{
  "vocab_size": 8192,
  "norm": "rmsnorm",
  "train_tokens": 1449000000
}
Each number is 128 + 24 x the weight over its row's rms, rounded and kept within 0 to 255. Layers, rows and columns count from 0. The size above them is the row's rms in percent of the matrix's.

# layer 6 attention value, 128x512, rms 0.0558, rows 0-13, columns 128-255
size [102  99  99  95  99  97 101 102  96 104 100 100 103 100]
[[113 162 131 141 117 156 131 109 114 138 130 107 146 132 123 137 144  68 129 148 113 166 139  99 116  75 111 113 136 144 154 166 134 165 109 145  87  75 125  89 104 104 127  45  86 131 151 144  94 158 128 115 138 127 139 142 152 127 125 189 129 128 113 172 130 114 152 122 114 133 150 108 105 139 131 150 136 103 143 164 133 154 149 129 103 148 160 117 121  80 103  90 118 122  89 120 137  93 141 111 149 140 142 127  96 159 136 136 142 160 121 152 132 154 171 162 111 152 136 145 123 137 146 144  68 167 158 164]
 [117 156 117 157 147 141 111 123 151 143 123 148 108 141 106 152 103  84 126 150 130 130 148 122 144  89  99 155 137 106 110 117 107 114 135 148 120 107 131 172 133 103 145 133 127 104 102  75  95 157 167 150 129  98 108 122 134 123 147 133 134 141  73 125 138 118 105 141 158 140 126 148 117 111  95 144 160 113 154 146  82 147 122 128 150 116 157 151  99 180 116 152 122 136 113  88 156 110  94 126 116 141 143 105 119 117  93 139 120 128 147 128 152 103 147 107 103 113 136 150 151 133 108 109 169 126 125  94]
 [134 156 143  90 121 123 141 109 123 108 130 157 111 152  82 165 105 113 157  55 153 171 124 100 137 134 124  89 159 106 144  84 143 106 150 129 110 126 123 180 146 111 107 109 161 101 120 133 190 100 136 140 123 107 167 104 105 140 154 158 115  91 134 138 107 106  80 144 128 143 111 154 156 130 113 119 147 104  71 114 151  97 162 154 156 111 171 131 128 119 128 108 139 142 108 125 108 162 127 156 130 178 147  93 134 124 102 153 133 120 143 143 119 148 169 111 107 134 160 121  72 136 129 103 138 104 142 162]
 [136 110 113  76 130 113 110 140 153 138 146 145  99 121 164 180  94 151 145 187 107 161 165 143 128 137  93  86 149 131  94 172 120 155 132 138 150 173 142 170 135 102 121 115 117 105 135 160 106 154 140 117 156 156  88 119 131 112 127 123 109 110 159 145 115 107 138 103 130 134 149 119 125  93 131 129 108 152 120 120  84 121 130 169 181 131 117 144 106 138 166 121  91  99 114 106 117 106 109  89 124 150 130 135 128 116 105  58 124 110 144 104 131 128  75 123 153 115 125 165 112 112 110 125 125 141 110 147]
 [103 114 123  95 138 152 144 107 122 132 113 122 153 152 156 143 144 125 124 117 154 131 120 111 145 144 149 130 114 101 128 129 162 138 121 147 168 130 121 159  94 167 183 167 109  82 108 181 131 132 125  87 158 105 125 129 129 153 120 133 128 121 165 153 135 160  91 119 162 133 104 112 142 136 157 123 132 109 114 147  79 128  94 125 120 101 164 141 124  77 114 156  97 126 125 106 128 123 109 143 154 123  85  91 119 104 134 159 152 108 144 168 117 106 110 142 120 146 153 125  93 117 145 118 118 110 140 106]
 [124 110 118 137 131 146  85  96 119 144 136 182 131 134 171 142 118  97 134 127 129 122 164 168 102 137  70 106 119 127 135  66 143 123 116 104 152  91 144 160 106 121 121 127 107 110 163  97 110 109 111  90  63  80 103 110 149 126  77 128 113 135  63 102 172 136 136 123 116 127 101 135 120 139 141 143 136 124 108 172 102  97 129 150 157 117  85 114 135 171  82 130 145 160 127 137 138 118 124 186 144 126 117 114 140 110 152 106 123 139 118 120 146 120 101  94 145 138 116 162 166 146 123 184 114 141 118 173]
 [107 134 137 144 143 120 124 140 161 119 115 131 171 134 124 104  85 122 126  79 163  83 131 179 132 175 151 137 125 110 140 141 106 131 117 121 153 105 118 111 115 122  90 116 110 148 116 106 140  97 137 162 177 142 119 127 126  97 145 136 147 149 189 141 157  97  88 148 116 128 133 109 145 129 108  90 122 138 115 165  88 150 140 115 126 136 148 149 112 152  71 115 134  99 139 138 159 147 111  73 144 148 127 136 124 148 143 153 113 128 101 165 106 108 105 152 104 103  92 158 168 115  68 137 157 114 121 129]
 [123 133  93  98 126 137 111 116 126 110 140 124 152 114 103 144 105 139 119  73 135 162 144 125 114 176 156 152 157 147 153 152 100 149 114 108 104 174 132 106 158 118 159 133 163 143 156 159 126 166 149 159 131 154 111 148 180 156  84 139  88 121 148 153 138  94 130 165 136 129 156 115 112 179 133 116 126 145 175 120  98  86 131 115 114 114 138 151 132 114 132 114 129 128 154 138 112 142 150 165 132 150 121 159 104 150 149 106  89 110 152 108 125 107 114 155 136 120 137 152 113 119 118 138 154 110 100 193]
 [115 145 136  96 151 107 136  98 135  96 141 128 160 134 113 107 150 146  79 112  99 141  96 116 144 172 144  96 142 114 115  81 120 119 112 139 142 163 134 148 129 153  95 106 154 120 107 174 112 156  90 142 104 171  78 140 124 117 132 128 112 145 147 142 119 132 106  88 136 144 155 110  91 128 133 136 167 149 134 110 110 152 143 145 134 124 138 128 150 151 111 152 142 118 130 104 122 160 125 115 100 114 140 123 123  84 142 162 151 129 163 123 143 168 136 153 126 164 141 107 138 153 123 124 126 159 112 113]
 [155  97 129 111 156 155 138 115 134 137 122  63 143 116 114 169 155 104  94  82 149 132 105 114 110 124 157 123 104 109 160 127 104 109 106 119 146 106 128 107 117 108 136 110 160 159 156 125 120 131 118 154 191 103 133 152 136 137 103 120 115  99 151 124 107 127 172 135 129  95 136 118  96 103  97 123 141  97 141 164 155 186 151 158 130 121 131 105 126 115 141  96  86 142 149 144  91  93 122 147 144 139 130 114  88 149 141 101 144 150 146  82 134 128 154 111 159 133 131 107 117 137 148 148  92 112 134 162]
 [128  85 101 142 121 115 126 103 110 135 147 125 113 123  99 165 153 128 144  98 164 128 134 156 111  98 150 132 115 124 100 158 100 110 129 115 163 170 128 119 117 151  99 164 121 103 117  94 121 159 116 158 145 110  97 119 101 122 129  94 132 157 140 152 120 150 154 122 127 133 119 148 174 109 131 122 109 115 141 115 100 158 164 142 112 168 120 122 134 170 147  85 122 106 114 103 125 106 126 129 158 158 140 165 158 104 156 144 115 123 141 134 113 142  94 118 118 118 109 140 119 146  92 110 141 105 119 138]
 [136 132 109 158 122 129 138 134  87 107 100 101 100 114 103 126 150 140 111 173 134  70 116 155 155 143 127  95 130 124 119 156 102 139 125 138 188 139 152 145 111  98 149  76 110 124 122 140 134 107 195 125 146  92 136 146 115 105 105 128 132 104 145  66 202 136 133  96 154 132 123 116 124 171 157 105 142 144  97 165 119 147 130 158  97 107 124 107 152 106 152 115 162 149 139 153  84 133 112  97 130 151  68 150 158 105 171 133 127 129 136 138 108 123  88 122 125 116 116 127 144 161 129 137 153 115 110 152]
 [109 128 163  99 140 125 124 137 129 128 105 100 162 120 102 136  92 117 121 109 163 105 110 110  96 118 164 116 143 126 134 145 120 120 131 148 140 157 146  92 120 155 138 107 158 125 143 136 165 137 164 109  59 115  83 164 160 117 123 182 126 161 127 149 139 134 130 177 157 140 102 145 125  99 142 138 116 133  96 126 178 164 135  98 130 156 120 119 147 125 135 175 153 147 105 144 137 131 137 175 116 131 137 107 142 166 102 130 174 122 108 131 153 122 144 149 155 105  93 143 152 116 142 142 181 145 124 129]
 [107 123  98 127 110 131 149 134  84 171 162 106 144 138 143 126 148 112 116  93 132 154  90 103 102 116 115  77 132 137 140 124 124 135 109 142 117  79 113 130 103 138 149 117 114 139  83 153 190  84 126 102  88  95 116 139 114  67 136  93 131 119 141 134 109 120 164 141 133 126 141 112 107 100 134 107 124 152 179 104 122 134 127 146 184 143 149 150 131 178  90 123 112 141 110 129  89 148 119 166 167 136 103 123  82 117 118 129 125  98 119 138 183 110 127 164 158 106 149 156 146 130 117 128 123  82 131 133]]
# layer 6 attention output (transposed), 384x512, rms 0.0537, rows 0-13,128-140,256-268, columns 128-255
size [ 95  87  93  91  87  95  80  94  94  94  96  94  96  98 105 100  99  94 100  99  93 103  97  98 101  98 106 108 104 108 103 108 102 108  96  95 110 114 107 102]
[[148 130 104  84 114 131 158 176 141 155 130 121 128 169 127  57 137 195 143 141 117  78 157 106 122 174 111 131 113 175 156 132 125 155 119 112 138 120 156 123 131 158 148 159 129 138 156 127 129 138 110 136 148 131  98 103 107 156 176 113 160 119 129  97 149 130  86 127 103 173 144 122 124 109 105  89 103  79 149 124 127 119 144 124 129 107 130 125 130 159  99 102 131 146 192 101 144 139 158 127 159 196 120 142 151 146  97 145 123 181 123 117  78 112  84 152 132 169 110 181 126 129 159 134 188 182 114  53]
 [122 122 101 132 143  91 111 132  97 103 142 148 110 110 157 124 138 156 131  77 163 121 101 163 142 161 162 110 118 108 102  98 143 153 168 166 132 103 114 155 161 107 117 132 118 106 140 143 122 128 117 125 152 118 146 145  93 135 104  88 154 159 101 165 106 140 114 104 118 124 173  99 152 102 103 181  96 130 125  90 150 136 124 149  99 162 143 132 139  96 116 136 107  94 127  85  86 122  91 112 143 149 141 125 186 177 113 127 114  98 144 138  79 136 131  87 117 167 142 110 147  99 123 142  98 116 150 128]
 [130 133 147  99 150 135 109 148 141  94 115 140 110 179 109 116 141 108 123 113 109 109 112  85 100 134 128 115 114 100 130 100 109 145 140 130 122  99  87 118 137 165 133 112 131  97 128 148 119 138 114 112 115 137 118 168  93  90 125 137 110 145 172 190 122 134 111 131 102 128 128 153  98 121 157 133 138 104 146 109 166 118 119 129 134 120 172 119 189 162 120 147 134 138 144 169 124 125 112 117 106 175  63 151 122 111 123 103 164 154 123 132 140 184 108 121 155 116 118 140 113 133 132 112 136 142 130 126]
 [131 120  98 139 112 128 187 108 131 156 145  54  95 127 112 110  98  90 152 130 137 103 174 120 140 124 100 126  82 118 125 137 149 116 137 146 118 149 107 140 137 106 105 110 134 121 154 157 123  90  90 161 159 133 130 135 166 111  76 123 142 122 116 154 155 168 102 101 132  59 136 145 145 140 158 107 148 141 125 140  97 139 115 137 172 117  79 110 193 146 155 130 113 128 196 127 144  96 109 118 169 113 141  86 130 136 164  93 130 167 141  97 130 137 142 135 152 142 132 107 116 138 138 133 163 142 158 165]
 [181 148 125  93 137 115  64 135 142  98 135 154 146  98 131 108 143 133  95 124 138 117 136 127 157 115 127 121 159 131 128 119 120 124  93 103 131 142 137 136 108 156 104 140  95 110 143  96 129 109 151 124 155  97 137 163 133 142 134 129 137  97 155 102 118 147 133 117 132 110 107  88 102 129 125 154 124 132 126 138 147 134 121 165  99  99 134 112 134 130 102 182 151 124  91 155 128 123 125 150 122 149 161 135 142  63 104  89 122 119 154  53 125 162 135 124 125 149 133 152 136 138 106 111 115 130 116  99]
 [185 121 178 134 131 121  72 141 130 157 138 128 136 121 142 113 127 103 167 159  86 167 121 136  92 120 131 163 133  83  63  92 120 125 146 123 143 141 116 123 125 133 123 170 129 151 111  98 156 137 148 107 109 112 155  98 162  93  95 103 161 130 113  94 126 124 101 147 136 117 144 135 142 147 176 148  80 121 174  80 160 124 128 148 141 112 114 124 128 144 135 131 143 148  91 146  87  77 131 117 107  81 134 121 140 171 144 159 125 125 141 127 145  90  94 125 133 104  93 118 125 120 133 114 117 140 108 149]
 [144 140 129 110 147 158 141 101 140 116 142 147 163 158 124 102 154 131 121 122 116  77 137 119 135 147 154  91  81 125  80 100  98 110 133 125 142 113 189 172 113 136 116 126 151  82 155 154 126 136 147 138 164 132 101 134 142 124 119 175 116  94 136 131 156 168  93 135 103 129 172  95 123 186 107 111 132 148 137 137 105 115 135 154 137 120 156 142 178 141 124 159 139 134 112 137 130 142 103 144 142 127 188 117 114 113 113 103 144  76  97 109 145 126 110 137 103 102  87 112 145 112 119 119 111 132 198 158]
 [164 130 125 150  95 127 148 117 120 109 103 147 166 106 145 127 117  99 144  97 115 136 125 127 110 120 138 106  88 139 157 127 151  83  95 121 135 107 153 133 115 128 144 121 101 111 163 160 102 104 137  93 110 115 133 139 119  79 144 140  92 156 153 135 119  99 145 178 112 119 137  86 190 139 114 136 138 113 154 116 119 135  78 135 153 111 143  91  88 116 130 123 120 128 146 124 123 142 140 150 137 101 141 125 146  99 101 119 139 129 138 126  97 179 150  92 135 148  92 130 121 133 169 115 147 151 129 154]
 [157 101  91 136 113 126 148 118 145 115  95 144 170 144  88 104 135 168 108 107 114 100 121 136 168 101  91 103 102 139  91 154 162 131 176 163  98 140 121 154 158 104 133 105 123 114 117  87 147 130 152  94 136 121 122 171  93 134 117 140  86 153 126 121 129  83 120 137 119 128  93 142 118 152 151 102 129  62 144 108  76 187 139 138 127 118  80 146 140 144 110 103 106 137 123 109 181 105  92 115  66  84 113 153 170 110 149 158 137 130 124 182 101 146 167 111 124 105 152 136 131 152 141 142 120 145 135  85]
 [ 93 142 136 109 151 124 115 117 122 188 126 145 137 131 142  71  82  78 106 124 119 131  94  91 151  97 112 153 142 148 105 135  96 112 180 133 138  94 140  87 166 141 106 102 138 164 134 120 124 156 131 113 138  84 103 160 128 131 133 151  73 172 110 114 122 181 107  93  75 132 144 135 131 177 108 130  99 123 160 132 120 166 161 127 123 140 133 159 152 112 128  99 123 166 101 147 135  93 139 143  80 146 140 150 119 139 127 112 124 128 127 118 178  98 116 120 116 123 199 144 154 164 151 150 120 116 169  92]
 [123 161 127 146  90 119 177 116 145 145 133  98 129 166 134  90 159 140 110 119  54 145 133 131 122 146  96 108 163 139 106 121 111 128 112 143 157 184  97 118 127 116 105 138 115 124 138 116 149 112 142 146  90  89 139 117 136  96  98 138 133 116 117 151 145 164 144 154 146 157 113 113  94 144  43 188 168 137 137 141 172 109 110 141 153 190 143  94 164 107 132 161 140 210 127 111 110 168 139  96 115 118 134 151 132 164 125  94 112 146 127 119 166 117 128 152  98 106  81 137  88 100 110 176 115 152 146 118]
 [137 116 172 140 129 121  85 158 168 133 133 128 121 151 161 102 127 136  66 146 121 118 143 125 159 142 121 123 118 152 148 143  77  96 119 147 120 123 131 117 171 129  88 131 151 111 116 109 130 111 148 137 124 145 127  78 173 102 121 162 105  89 117  99 121 114 136 117  89 156 108 104 136 153 171  92 115  71  95 120 111 131 131 121  78  89 103 157 184 112 179 103 131  87 106 157 135 110 106 113 111  97 101 159  94 141 109 107 145  95 146  95  97 104 105 132  96 133  95 138 134 131 132 129 111 148 130 149]
 [106  89 140 189 120 129 130 143 124 147  74 106 145  85 123  98 140 133 127 149 109 186 145 153 116 122  97 138 124 123 108 120 152  91  90 161  78 100 144  95 124 130 107 116 135 112 108 141 104 118 108 122 128 113 144 148 134 181 158 129 133 134 111 150 148 132 120 135 113 190 135 166  90 153 113 128 108 103 127 136 147 128 112 153 163 119 145  99 115 137 116 133 144 117 105 139 156 136 155  72 161 106 164  84 168 137 113 153 128 158 171 133 159  99  95  95 125 122 142 159 133 176 158 119 124 112 142  89]
 [ 97  89 135 108 108 114 170 138 142 143 143 157 116 128 114 112 125  82  95 112 106 126 135 100 103 113 133 132  83 173 173 170 122  92  88  89 118 143 181 121 125 137 145  97 134 122 136  96 129 146  79 117 100 137 190 119 131 137 142 140 134  91 106 132 115 133 129 106 136 151 148  79 124 163 130 161 139 127  89 104 139  97 109 121 135 151 159 122 119 142 112 111 160 117 120 146 107 126 116 131 175 163 129 162  96 130 129 153 145 138 146 109 128 103 177 136 120 126 148  95 102 141 113 121 112 129 136  90]
 [157 138 135  96 116 130 101 145 141 110 148 172  91 135 144  57 138 184 116 151 100  99 172 101 114 181 144 139 148 171 127 133 115 136 122 137 171 120 154 166 129 161 137 170 111 140 121 121 162 109 132 177 115 105 104 103 114 126 156 137 161 100 130  95 131 131 106 141 121 158 125 131 152 122 130  81 148  98 152 152  97  98 136 134 106 121 150 129 140 153 126 159 145 135 192  84 120 127 121 142 147 156 128 116 135 145  66 145 132 169 130  93  85 138 103  91 134 122 114 149 121 138 120 123 202 136 118  57]
 [134 115 108 112 122 113  82 131 130  99 185 126  95  57 162 118 129 140 136  85 166 155 124 147 161 156 164 133 120 129 109 115 129 122 152 151  94  91 109 149 131 150 161  92 129 106 144 188 126 135 129 144 146 130 148  95 131 127 142 121 183 172 111 107  93 137 100 117  97 141 141  95 173 114 123 194 128 133 107  98 125 149 124  94 115 147 109 147 110 114 142 158 126 116 148 117 114  97  89 107 114 140 115 134 154 165 139 149  90 110 125 133  82 129 139 125 121 124 111  95 146 140 133 146 102 105 149 113]
 [ 84 142 135 101 142 145 116 167 131 131  90 107  98 161  89  90 143 102 160 129 118 125 107  91  63 124 183 117 103 115 148 148 140 137 141 131 116 115  90  98 119 133 124 118  97 144 128 145 123 152 146 147  96 138 120 168 109 118 139 118  95 143 163 156 141 127 128 156  69 156 108 155 112 148 155 151 123 107 157 103 188  76 141 146 135 132 142  97 168 133 137 154 127 104 143 151 127 127 128 111 112 149  55 139 130 133 137  90 120 127 129 139 145 162  86  98 179 107 159 117 100  96 157 119 122 138 141 114]
 [121 133 153 124 119  69 140 124 112 114 125  74  90 146 106 119 113 125 132 151 155  90 155 130 127  95 122 122 102 163 129  92 131 135 135 124 125 126 131 138 116 111  90 124 126 130 161 132 143 110  99 132 153 123 145 149 165  95  88 114 158 134 151 181 143 154  95 140 125  89  85  92 119 113 148 125 144 133 103 133 109 131 154  96 124 116  65 108 156 140 185 138 128 146 154  91 118 121 105 136 168  91 150 103 149 137 116 113 100 143 135  90 117 118 159 139 158 156 110 110 117 124 118 129 141 144 112 136]
 [164 146 110  87 113 135  70 141 171  96 153 165 129 121 123 135 127 158 116 120 132  98 139 156 156 104  89 118 134 115 144 135 139 118 110 126 159 148 174 137 127 138 131 170 130 118 120 122 101  97  96 109 144 122 107 124 130 131 174 139 119  86 131 131  98 177 140  80 150 105 117 162 120 133  91 118 126 173  99 121 111 106 123  92 116  79  92 162 141  86 112 140 151  94 114 137 134 128 135 145 120 111 142 124 157  90 102 107 112 127 125  69 119 128 135 151 131 145 105 163 146 142 108  91 112 106 124 120]
 [160 136 170 136 139 122 114 116 166 159 101 119 113 122 136 123 119 137 150 164 100 149 104 112 112 111 162 141 127  87  95 127 171 129 128 154 116 152 121  96 128 149 144 174 157 185  98 134 127 170 117 120 151 105 137  99 174  79 124  97 153 117 111 118 127 162 144 138 119 141 155 158  99 135 144 140  92 106 159 120 179 101 132 113 128 135 122 146 147 133 151 128 114 157 118 165 124 111 148 124 152 134 131 119  97 139 120 137 137 163 120 136 104 101 150 133 154 120 114 109 146 113 127 115 100 141 128 162]
 [131 122  95 136  85 130 151 108 124  93 154 122 169 125 125 157 113 126  89 131 126 134 127 150 123 154 152 117  78 119  69 128  85 135 113 109 135 138 167 161 145 111 113 129 114 151 145  99 114 141 129 127 131 106 111 152 134 138 124 159 132 112 158 118 124 178 135 153  99 125 180 109 142 161 123 118 102 148 134 176 113  92 136 140 156 124 138 134 158 120 142 136 118 149 145 122 147 146 119 117 149 118 162 123 152 147 105 132 102  76 118 122 144 150 116 118 139 148 134 117 127 138 103 158 109  91 127 156]
 [155 153 138 124 108  92 147 157  89 114 104 114 135 145 157  97 146  91 159 144 115 129 131 116  96 129 161 110 108 138 133 151 148 132 108 123 152 113 131 136  84 108 144 130 101  98 168 116 148  85 126  99 118 105 152 169  74 119 158 144 116 152 135 139  88 109 119 166 121 119 152 100 152 144 123 137 133 124 146  67  97 134 103 100 129 110 136  96 100 141 151 124 110 124 128  98 121 122 105 139 125 111 137 129 150 153 101  96 140 115 118 127  99 173 142 106 132 125 124 166 110 144 194 107 131 135 136 153]
 [161  97  99 128 100 112 142 148 129 121 116 102 138 134  97  97 101 116 130 132 121 128 141 138 173 144  94 135 125 166 114 139 157 117 144 130 120 133 130 125 155 116 125 140 132 105 111  72 139 126  95 126 144 120 129 172 110 133 111 103  93 114 122 123 130 106 121 166 133 143 123 142  96 145 103 140 134 115 145 146  55 158 160 120 107 129 106 131 150 128 109 101 114 153 127 120 175 102  71 108  73  97  88 130 126 105 147 114 105 106 149 141 112 126 141 124 120 144 126 124 141 143 153 151 122 164 158  73]
 [100 156 113 112 123 102 126 143 138 165 117 146 132 123 135  90 139 125 118 137 109 154  99 114 154 114  78 102 132 124 139 125  98 110 179 147 132 152 123 145 143 130 112  97 141 123 113 107 143 137 143 125 133 150 107 171 107 105 159 147  77 180 120 138 124 134 116 137  88 138 149 153 128 187 111 154 129 127 118 137  85 164 145 115 129 151 138 152 176 128 111 110 124 137 140 132 104  76 130 147 100 139 144 127 134 138  93 119 120 131  96 115 167  98 134 112 120  99 161 174 166 178 146 149 128 124 141 107]
 [165 133  93 108 106 109 150 100 145 114 153 110 127 136 136  76 142 128  89 167 113 124 122 131 125 145  88 156 143 141 117 103  98 121 106 153 114 144  89 118 105 119 169 123 107 121 132 120 115 119 124 108  73 144 111 110 153  99 137  86 154 117 121 112 114 171 147 144 165 155 112 142 104 148  60 182 144 160 144  97 167 139 122 100 135 153 151 145 136 129 110 149 143 206 140 117 144 161 134 111 129 126 148 143 120 185 135 117 142 157 108 163 144 112 124 147 136 137 108 131 101  98 146 145 132 114 152 120]
 [141 127 150 115 115 128 116 153 154 114 130 111 128 151 171 145 124 101  88 113 133 114 149 143 148 116 147 130 152 115 158 132 120 122 136 134 118  87 162 145 160 146  69 153 149 125 101 118 108 131 145 156 145 131 166 113 147 129 118 158 141 140 131 151 165 128 140 134  91 150 151 166 167 152 205 104 110  84 106 112 127 134 123 133  95  93 120 172 215 108 133 100 129  84  85 143 165  94  93 154 116 135 104 162 129 123 151 102 129  89 121 131 105  86 139 130 134 124  93 162 134 132 158 147 100 150 142 118]
 [136 114 136 188 108 138 133 135 124 144  92 129 144 112 134  96 128 161 133 160 106 177 126 126 112 127 107 119  73 114 106 119 141 119 135 131  92 108 131  98 122 163 128 132 125  95  93 136 102 131 131 106 156 146 117 156 140 132 151 135 114 144  98 120 162 114 105 116 137 152 146 151 109 140  69 154 128 102 156 144 170 135 128 152 133 138 151 126 140 112 148 125 126 112 116 153 127 143 136 154 137  95 132  99 155 133  72 131 117 122 118 128 144 160 137 100 105 108 129 155 110 180 147 134 130 101 142 103]
 [147 148 108  96  82 145 143 151  99 143 112 162 138 152 128  65 151 158 119 123 150  79 149  81 150 165 111 142 119 156 132 120 128 143 120 119 156 132 153 119 137 156  95 171 141 133 163 124 150 125 124 130 106 134 100  78 119 127 118 110 150 142 114  88 136 130  88 123 122 156 142 124 155 149  94  84 128  79 162 112 111 118 143 126 158 126 122 125 123 165 121 118 129 160 182  98 110 147 149 126 159 199 104 136 150 144 115 153 159 162 116 159  98 139  84 139 136 135 105 167 127 107 139 128 166 153 115  82]
 [133 103  79 133 149  72 139 109 123 123 150 147  65 127 152 148 153 136 151 102 162  97 111 151 163 177 117  88 117 158 118 117  97 122 138 162 144 104 134 158 162 145 118 107 134 100 132 120 110 123 103 139 100 135 156 122 103 123  77 115 137 152  99 140 125 117 121 104 125 115 136 110 115 114 116 161 137 173  97  91 163 132 120  98 105 180 154 140  84 121 119 149 135  95 124 129 101 121  99 110 118 112 132 130 151 155 134 107 102  92 116 122  78  95 125 118 138 153 142 120 110 133 163 140  99 127 157 101]
 [125 113 122 118 143 139 134 128 130 113 104 125 137 157 121 125 134 122 124 130 125 140 117  90  92 112 152 135 130 117 133 132 127 130 143 119 142 126 104 107  83 141 120 110 100 117 149 147 114 120 145 150 106 133 132 187  75 139 107 129 143 132 140 176 129 133 119 141 103 167 133 145 101 146 145 112 151 115 151 115 178 100 134 165 126 126 179 106 158 132 161 125 128  90 154 131 113 146 121 108 145 143  75 131 120 145 128  93 129 160 126 169 125 192 107 136 150 104 165 146 134 146 125 103 122 143 120  86]
 [127 135 129 172 147 117 159 115 107 133 141  82 106 149  78 122 120 125 159 153 146  94 165 133 130 128  95  83  84 115 138 122 174 138 128 157 146  96 150 161 134 107 121 134 151 127 162 127 135  84 118 148 141 123 151 129 143 116 112 133 161 106 116 170 161 169  71 109 140  78 106 132 106 133 134 128 137 137 108 119 100 146 126  93 134 160 125 146 162 110 146 102 116 128 182 132 142 121  87 103 174 109 188  85 124 138 156  95 155 176 175  73 124 130 157 163 146 149 113 102  81 151 171 133 124 119 121 132]
 [169 147 112  81 133 128 105 141 128 124 132 156 110  93 115 137 113 144 106 140 119 101 134 109 168 118 110 131 157 126 132 120 140  89 106  92 125 133 172 141 111 130 108 132 139  99 122 116 103 122 101  99 135 118 114 118 145 148 132 120  85 139 133  88 138 131 152 146 130 108 108 150 104 118  98 146 147 155 102 138 103 115 104 149 123  93 136 136 140 108 109 157 164 137 125 153 143  88  96 168 107 125 177 102 145  80  93  86 118 114 143  58 133 179 136 149 144 135 111 144 106 182 138 110 100 132 103 103]
 [220 140 152 128 115 147  67 139 128 166 141 125 177  94 123 100 122 137 151 166 105 201 125 129 109 135 145 146 136 102  87 121 105 129 126 130 143 132 116 105 116 114 103 142 109 118 137 130 127 162 120  86 143 120 158 119 172 116 126 110 141 118 142 108  97 165 152 124 139 128 167 114 129 153 146 124  49 112 165 110 144 111 145 159 128 126 124  91 134 145 148 127 152 162  77 173  97 106 148 127 155  71 105 126  80 157  97 143 109 133 161 113 134 113 126 135 124 106  95 110 114 125 121 134 110 117 106 150]
 [124 105  92 127 126 150 124 109 107 116 121 120 145 131  90  95 149 132  92  85 138 124 126 126 138 165 161  98 121 116 104 138 114  96  98 130 117 155 125 125 136  89  89 127 119 133 139 145 141 146 197 121 132 112 115 105 133  87 128 156 126  88 150 135 137 169 134 136 113 151 160 116 138 181 140 135  77 126 161 190 122  76 149 156 124 127 138 112 147 158 167 139 131 137 114 135 105 147 113 151 153 181 163 136 152 109 115 142 112 112 113  96 129 174  99 114 111 109 103 116 152 116 117 119 102 139 137 166]
 [138 142 126 124  94 111 153 115 130  91 104 141 157 143 146 126 137  76 150 102 110 135 121 116 117 123 152 121 110 132 150 143 138 106 120 161 166 100 144 174 124 107 148 127 120 104 155 161  85 102 129 115 112 112 144 185  69  89 159 126 130 146 128 162 121  95 120 146 125 140 145 124 162 140 126 133 133 108 128 109 102 136 115 116 115 145 126 104 104 125 135 135  93 133 128 126 111 135 135 153 114 116 140 148 143 134 109  99 143 125 134 137 102 152 164 111 130 105  99 179 122 139 165 116 123 125 136 116]
 [132 152 125 130 111 128 123 147 132 132 124 122 168 160  99 104 119 140 112 138 143 128 136 105 184 125 128 109 111 109 121 162 156 114 148 123 122 133 112 151 163  99 150 111 114 119 107 146 166 118 134 116 144 119 168 152 109 128 119 137 129 129 115 126 128 100 130 143 115 111 103 178 118 165 131 138 128  97 170 136  68 156 114 130 136 104  63 106 144 161 103  79  89 142 122 123 154 122  80 117  60 110 121 151 155  87 143 133 143  86 110 151 116 148 131 118 111 109 140 160 159 148 118 143 137 149 128  89]
 [ 94 161 119 122 119 128 131 133 142 152 121 156  99 138 145  91 109  93 125 147 126 155 129  84 125  84 108 127 136 141 112 144  88 123 171 135 133 130 181 124 150 133 102 107 129 132 149 109  96 116 126  98 130 101 134 170 145 112 184 133  81 182 116 133 154 161 135  89 107 130 166 126  98 174  95 162 112 144 126 110 111 148 120 103 119 115 107 167 166 113 120 117 108 171 112 147  97  82 132 129 105 111 151 123 109 128 131 133 145 116 110 132 177  92 110 121 112 105 170 109 161 155 134 133 137 147 164 128]
 [144 181 137 139 121 116 164 140 144 134 127 102 123 134 153  97 175 130 102 119  97 149 134 144 109 159  92 115 194 119 107 124 114 124  96 132 148 136 123 139 122 143 128 118 139 115 100 146 143 119 139 157  78 114 139 120 124 122  96 141 154 139 118 139 131 137 136 152 142 157 109 119 118 121  97 180 160 116 152 112 176 126 109 139 155 193 202 106 145 101 102 149 129 209 118 111 119 181 127 118 125 132 126 140 114 184 126 111 127 152 108 125 144 161 131 123 114 116 125 136 114 102 133 131  98 119 139 110]
 [129 118 160 130 114 125 119 150 155 106 147 131 101 165 140 127  94 130  99 155 137 131 125 108 171 143 108 121 102 135 155 131 123  78 131 131 108  87 132 101 163 139 106 154 155 131  92 119 128 110 142 148 145 141 134 109 127 131  58 172 109  76 113 135 127 130 141 123  81 150 131 103 113 141 166  84 111  84  91 123 133 144 127 150 105  99 148 152 166 139 151 100 104 114 107 135 150 126  96 123 105  94 116 172 122 195 141 106 163  98 120 117 128 111 105 122 130 148 143 173 116 139 146 108 103 156 132 130]
 [ 98  93 120 141 140 120 146 142 139 145 119 119 165 154 154 110 133 117 130 152  90 144 143 129 126 123  95 114 120 114 149 105 124  88 104 169 138  92 134 117 144 162 132 133 141 135  87 108 101 100 133  96 113 132 157 164 158 157 156 114 101 136 101 138 142  78 122 122 109 187 144 178 116 134 144 109 123 128 126 148 150 154 110 129 139 123 138 107 124 142 106 130 146  91 133 154 142 121 142 123 130 109 132 128 167 119 129 142 120 151 146 132 131 103 129 111 129 114 145 104 110 191 178  98 133 125 161  90]]